config = dict(
    n_head=14,
    head_dim=64,
    norm_place='pre',
    decay_shape='linear',
    batch_tokens=131072,
    doc_mask=False,
)
Each number is 500 + 25 x the weight over its row's rms, rounded and kept within 0 to 999. Layers, rows and columns count from 0. Numbers have three digits each. The size before them is the row's rms in percent of the matrix's.

# layer 7 MLP down (transposed), 3584x896, rms 0.0326, rows 2279-2307, columns 224-335
100:498508558509552477504502477500500456527487508487470510511486478467515476508557525512520483462511529529522504517551486507508497501510490527502536545465498518528508515486530474514494474525481458509542529466490516497559479512517494566465472531521555475502553545529496518501536489497476506465510475500496516496541522503496532535523496484486
093:473490492525523519503496496470505505504500480521504529505493475528473515514514503515478514543498456506506545548469492500517503488489473406495520535559506486487492537519513474536494495501496501503518553547523519512465495471526526538525500484524503443533482526525496500459564507480515542498501479501519480456521489534440521499531483502440
098:528516526488493455519493525487480516511499498495510479473483477478486506529478439516512530523467513490477513509522474520486459502497500457519498472471514522478478494495475574495485502526511470511465496475490538526482482542509520518514469489522526526488511486525476543506496473497494517482495459510532494467514494446535491512437502533499
100:497498489534489531549528545506463530516492513476434512495532506519461515538526472504533487478495520515520483500510503517490489487499562490496501475510484536487509496525501531499495483467513485503478494465518535471468511482497495514437488547471504537505538545543454464498510426525481537523517485503510460506466472498532469514464481499551
104:478518474530491501488474441464443494543463483526486513533467529537501476517514466514546471470508476463475494497500500506501486514495514474494549471480490511511509539486521491569526512527522495547522532459524518486467463503538490476506468487461483525459470485445501517513486502480487481490487480516494548524470487590516502506491528437478
092:501517510474493481478510491509496535473482531445466522486445516530498503512508459508475497504512506512498546517480527483519482517513517469495506515475501535542493475488495449496517522562534480503508498522467454530482473503504533508506490529504490533499538485468496531478505531541496497495545532470465506510521497487545500488486469488508
110:512494506512511557491532487520460541483475529492528512518475473506508547518495467475494526501499505525515504461479551467470490503520486542523479472497444492512508458472536493493509515527471498510487475509512532493537520557492530501492500486510477506497522546488483453498504448504516482467516476515465492488524494460494519519477524475532
101:490496484474509522547461472512458518486496496484550531516521547555486494495487480497491518527490463551479474502522506479499494525468503465528463474502521533479484481518482536485483480516482450500543553484502507520490503494525550473500491491514506492513516511463517519551568529474512475498516475499546493474565499495507509512513490499487
105:492444470509479474513488511498528520480504506495547522516526473467475523474484445518493477507455525504512490507507464449533484513483500538511466483477485499502501473461538502484483448528477528506527513492496471498476473515524519517475513527458508514518490506533495513501501498485500475514525495495493497508478505492525516506536535471467
099:469509509510487499531500512497515472512486454484521492488525509525532501494504490479468437502509513506471502534527451455504459495495488520503555511572488498494484472513507471563521523497501504496460503499515486524508526487502502514530491512513471556524453503461516515484511554444512540519489517494524514505526538494503476491490492516491
102:548536502460447544527475518539485494541481484483515519496474536517497487536461517506525547545437496481492455491489497438496494512471506519515498532522473527534490488499545481498479488473500493516487449496560511472473520475508544493527492515502476502534521468527534466509506523507528405468565490507472509501522509502517488496501501511502
103:534489499447484476513519476490523524482488524520472478551486498539497500494525489457465476466503518507483482500491489487504493528526474498459527500550510513502533496512469498505524489514477530511521507529515506470521471452511505503503443523481504493469519509523534455478492527465513487516479504466470509523500543484446529477471473499508
102:529490520519552495471507473500473530500516522516482484487492537500528490497472471501503489500474502489510539524461495459492506541481487529451528476474529491493517492511485476527491476479457472533483540465533513502532500536535480497518467548496501469503533451487537529447523484541495506523475499501521510465475478491518485523559522498540
107:500516478521485505505512472555441501498499491514491497481516489527537466506527506523490524505514533501512435499516504504463487495494467518504490463481483496506519489512533515510497511538541545514502502491469500479500522487507532502497506495518468477522549484491530501431537490484504478488462559499482482499493528502541534470452492518505
099:519468542558553527519502521526523541496494526518463512509481488516538521497478469530478498492494502469493489476498489551502498528519492546540548470504488505480496497448510534528539490499490442495500515540473485467535529461544514508471450504460491526491513491503461459518541520493503507499498490490469519521476548509481559466474532525472
094:476535499523434446539527540513460511508470486484530512452474514473507449521494526536498520541469464523474514506480497520506468520483493545463466511468506516542489466524497455540491501507481535513490444474483522532485493538479487492508526465488522525453551497482459550451525483483485502477518511482486497496492506526512493538506513524508
093:513491517491482519484521497546473545517512499499527471507491544463525511461511508475472497505468534460466481518563496491467501546492516469455509516526517502492510516489461539492513486514521473481480445467508499513501523462458551519507499510538536538493526478536466506511496547501510483546490486480552534509506475551488501477481424494540
103:467461494552494542488537531525466460518514491509476506459520487497505454487511536494494530514488502499471433492486497453500503495465543520467472514474481486507452513521487507534474499527481511506475497494514546471484486545461514517481453509549513562480506488540492482475542502524523529520492503442482478490520499492491473501498533470456
099:461489492521489535464494518537485479500491487502521477528480479520498524494516512545516484481501519484466494499528460513466532493492525510530499497483501482449513479579485453507505515504478457492525509498509528517495494480456504489435538485517527502512454506474485497478524454484494525510496478512535539498490529513504511467479525512486
100:516482513479481529501534532532523492482517512471512503477536513463478497482548501501514525503508473512529483508462505526484467492483527470475522507478536503500497513473440503497484475475508467515483507510467471466463496476486533503515509487491508500469475498516530490502497530507511484524490507490535549525442546523525520513509472592477
097:476488480489499555451516498486538563531485524494501536493506476567523463524479457492531464529498529480484462519509530521495493474508486535537505516494518467580491491452533514481517479509483548496529514497449476513536524511474478531455526431507452510485520499538459512519522489486499524505508513470514515532463514490501560545477490429516
102:473454474509486538511460539532507486509520486509536463452488481494486496514501539490466530503524525488466483450519503494505484504507511467523516477520487488551500528519486491464501520506499492526516500512508492481491532544440519487456523494471453516506456520496503534505476543490521510501495521523495491492502502485492491458453533515495
092:477486478517438499493464533481566527481481495475519482486491536554479506477516481508507470496451515492546484505499461488521512472517481496503491505559476498443481508494516482468495477401473443482521482484480509498494508487508493525514496505486501480512477533502487543502523538547485503505451541512506512521522490515486495483515506510533
099:480526493525519575450494499518529465470519527498491456491522479485470491483481504508504502511507532492511512492522531512481488469533497527492530552472523508474449516509518478495486498519492519508532519497520535453458504480477470478498513528501476556511498534477486506442491505496539495516529509501450492511505462493445572466522459516465
096:505523489499507506504509518487452518516504498507503463531505491478504541505497518508473516479472512496493477485474500529455478564515500505526515495512502510508465493515510481519481516515517489515548464527486452487522542491532448475516538476497526518509468480531511541521510500484512533495531489503524503538476513514525465489474534540503
103:479536569530486500516488481500499551493509515466485530509551499500523491505480484476482517510528492520483443489497493530514481473517485514496501559473517482514468531525483536487553460514540482463514528511536524491480515470440508518494496539474504526491494507528469515513473475501476456529501497444509535445524510543507500471467474514508
106:467523477521516519487516492501506525486494511522540483507466486494507508556520520483526455496493481508525532517495508534495486511482481513518491475527484518540476506486449458521485492529570474489521525511458507515477500459503483519527490543494496487542521488517436509486522556472456499485487509543521539513501538494483510553527505505473
101:516506501522499466485486499475481534523499484474523490479527458513512530506522526505501513495525478473483505552497481489443480514487485525506559481509474476511482504517476507528501476505466503468505514464505451536473513514477479492571507464515501506470518517526573495539523549507532520526539505532477535478515499505519454474453431526475
097:510480526464524502482486493505501506494522524502523480503468485482450501487518465504475469466516495440488464461514492482500485533493482517480502479499438468493527477488505538495492500519478504494486472488480507507476486493497488477497521491529538505518511509476493496512474472504535504457527484479504447439548512554516472512494540494533
# layer 7 MLP up, 3584x896, rms 0.0661, rows 2280-2308, columns 224-335
094:491488506503506526511544495498462511472514488501489518517489464526528550536490504477553468466494555489509486505507504454505524472490501521480519498488497505495511473525488480502516508524538548497502517537503504525498499484520516502512488496507497507489477505524487485456510493565521468484461495544517515495519493519488480493476512532514
092:480506487538527464526506484427481502501499487508461447499479486491505496519458481512528522487494477477517487515513525560499474457524464523491466504522491506474484527529473487535487564497487492488515523474506491503510480502450504504525490479505498496505512461499553531523493535505491495501501440481555464503487536490484477507456476473517
097:479497477489484497522500501437482495504488504474487469492479533461511480454480518517527507508444542487502472473451506498504557504550522511473488535583515457495473482478465483525497491474536491500488503495467524495486499526473509529481515479482503527511483446537523465527498470471496496485507519491483503516493557447506480479523469512495
101:512550493507508512490488511459516481469487518554496493504519486555534481516536484491536518473532512489493463510471458481468493502531531480519533516576517481446506528501492532492471507508532523507532486534462501486508504501451463461534488449481495512447504486453535518525500479506480506476476544477552529506515529484513480492523530493498
094:508482503473489496499523495520525486499535487503442512536522486483492456556455494529481513499546493500470511525511489507469473474500471509509504532499495555537507501499530486517506514528538472525499542499485461488521509495514499487479500489480498521507482536508541471506532481499509509514493516468487503481453497523491518503541486493451
117:504444493505504482540512489526510484479475575514465514478509527488453505470459487448546509495481516504499537469506498483462487521507480491479491502506492522519463465505492478519520558522517515487483479503495502505489473525500516521494537497509486507515514492501475446534509469524536523509541515532450513508552518562478511543446482546473
099:495488493491512524539546471542485503509525486460516535519501515553489490531495520462510512512509526553534515533497503492529502469512503468539485468519482487492506495523521484494502475478484489493525456498503486534510475497519526482472479471447534501502495534509504560496475539556500513475469492537525492508480501485493534511536494466509
098:507515477513479514533520502514531517537476510497534511450555502515520500494525501464522454489488541470498497501480484498498516525525521445531515459469519473545516493490463511565465478513491466528503471470450525532533490511494519485501484507500492481465523488483512470505504493464547519504479472491470461545482471505512500494486478501522
099:442484489561526521515486526531508503484517504485499503423521504526495496465514545514476469520516562516483469516513483490484523514505498470548497482499517476521515525474452537493486533491496516476468550473543508482489513497514541516463486536480523495470496498480508537469486519527488526493498511521507539476549503516469452483531478491503
098:497484476488491503536490499509493498476461519506476491512501493513544475532488468496487516496476521452486494507491540491509503502469503508485505545511499509523507501527491511500454468520512502476496491485492514517496468514488522536465493539486498487503448511463499493506511509514500503511519511430485504503546475516479512524574503492542
098:480463473514502474492493504485538465549475477456497502492445515536502524495502520443509514455495520479494482515557485499513481500460492526535519493429482456509517493478532502448487517515510487519458484508439515497513544477508523508488486493468489465505505518495478541523491519480473492517535488532545465484517491487523518549499515501528
100:499506554499554510519524509515482507501504505491516509491492486549560481486500475537463515490452526527456510483467485467558508468495521533437504508513530532499464514511508501501466482507471500516477564499495508494482496478516479504537482466499524486478508480489518520464491479520492507471488461478447503507519510506507549529506541448485
107:483512500530487484475528472495497551476517477513475478510473500482533486472500536468505475496530513478513494530495509502502506519475503482490528492528477556505510514505487512503449502468496516487523509476485521458528481528570521495505470493539513467507496526517491484495544505462490499514508516486507520541497504479535461463439527530520
103:466499484528496463507473507522496514519478522508501522523569494514501497484489503496519502496498504549530459506502498502496485514529504494510485498480485517489489485509508498541473453516484517516502487450546471490529507498491505504482527492487512504498513465522524488491488527498490485477479463522516544481528548500488483559489463463538
097:536510509542475512486547527483501460486504490512529500510532508479478534529490489503504528524505483504491496487500490471550481506469493454489490509521466512486505477500556498506491529529513491506523495513474507516512515483507511485465487524512445509507515531470480463444464471510461486540471515516460486533503519558483499518549482495452
097:504486530483492483509473507514505512489507492504462559562473476494475510496474439511495512486496490502464467479503486495541508488494479499452500512491493501476477520490514465509494525516479498473490538496516448487503486511472508462496481484482537493517518484461519491541477501477505492534465514526529551529474481471522503565504511483499
104:457511528530539466499489451549464490524534497481480513499539492477529505488484519509481483496496583527506499478501486473479513490456472490486494462518512520532465508506506508530468513496544484505488472478522507452491461511505551519471498496498505555496501468536462494474553503468483532494506464464538549468486444509494496489525472470524
099:518507546540491456531510526523554492545446445520459494508481502491490538504503533502492478487495481501477531491526533544530498473501465488511451475528527484463555475509530552527510521492527492526471490484503479515553517500522514443494497480511451498526517512475467537521480459478505472504466479471528452527510478503489513522519506473554
094:501519507524500455507526464505471531530508487500495496456477544534523489477457473454506488510492508501552556532496498492534450493512516515497499538522524517495488507493534504471470487447483518489520512520509470474461498495496534501513491510484465490523515486483479536506483512473466539533477525503502578488493503526468512485499523485493
103:470457488505505548478465478512458515496515518500490473504514473470500503469444486511483502488506522494470545510505507505486515520564502480539477523483495495497519493502553495526520445517507532541512496485507507515494508478522476522494511479558513474499487525478515438494519511479524480466529501462511467489496481495511516556465493492535
107:479509473531557522540442483487512517425500456487497477462465526480471483477471510522479522500553515497466515496519480503488506484532501457518497535502492469478475476498493498490513482479487488468494505512458482514503472490548502491490500483494472465522544469493475457519513545513491532505495491489505503481514494507484498496501487489478
086:489488519513524479479501455480509507488571528489484466507498509492490490501512527482490547501506488512529477490465530500515491477447520484510516527523500518463505493529511551516531478469490523505478525489500512543502492497495493485461500498519491491510467550478514475527513495469503503513481496530477479478488540540520491477516494459484
102:515488477553503489504443515468540482515511491507457502515538508496490520474525491468500462522490525544527519481471517468497490527481508544502495524484543512503560479484506498461519515514480467488452458497479515488504459497485499519458493518527514471482490529453512498462492468523474471475514491470475496524455512495478515491479489540493
100:494491529497475530486508499492498449478508481538505489526497509454514540491508510502502477523497494518446498466508489481470456494495454484468503519486496498521476474502490456486483487524510524488483496499513514479506473454456529523505523472447486494493513528518508454492470485511493499491490539502504479534490487496542477461503501501531
106:492491475491505448470501486471519450498530542534451464506488501475499442524503544492488510450515548486508483503470483520513552457502502479524518469518498523546486512515465468514476461430497540488493478520510507483515493481482544471532458501524489525442512498484507502483475519494475509517470514523460512511467494469537507478483513544486
104:448504463418454478516494497541509512483523491551499530547500546518486504543493473508468474493480502514511484488523512491512525509471526494476468504515496550479521518518519504499513486495496508485506479531520430489472471491523487480491508510433504516480460461505468505537497561492500504463506512486506513556470517493502443509584485499520
095:567560461489469500490470479489506451504542510518497489479538510454501526493500498569516503496486516509511499554483483512538531502504500507496531480501494462433500465502468531534478519472478541486501509518480482515536477514451522511485503471494521550513498508466498496514507488543486484508499485521457482543473454475540544509525502530523
111:491523496520503479517491533488479451489516443495442476488536539512532505461488493496472444469478451472497519509484541508493531484472456551487469479499483467486536454485529502507501483493504489461487532452518498494504490496519516502460517515494488537524508446509517474522504499491470487490541480454493535459495528491536532521492497509505
096:475520534487560461506488544499515474510484506482465525431520512478507478474508521515542510504512539467471516479487533531519492520552523506509510505499467480525476537473506475473526512521512512512492534537489480510469506485525527518466494498495526473481507500488486491496495510480478475490480469487509526496536535490499481500505501498546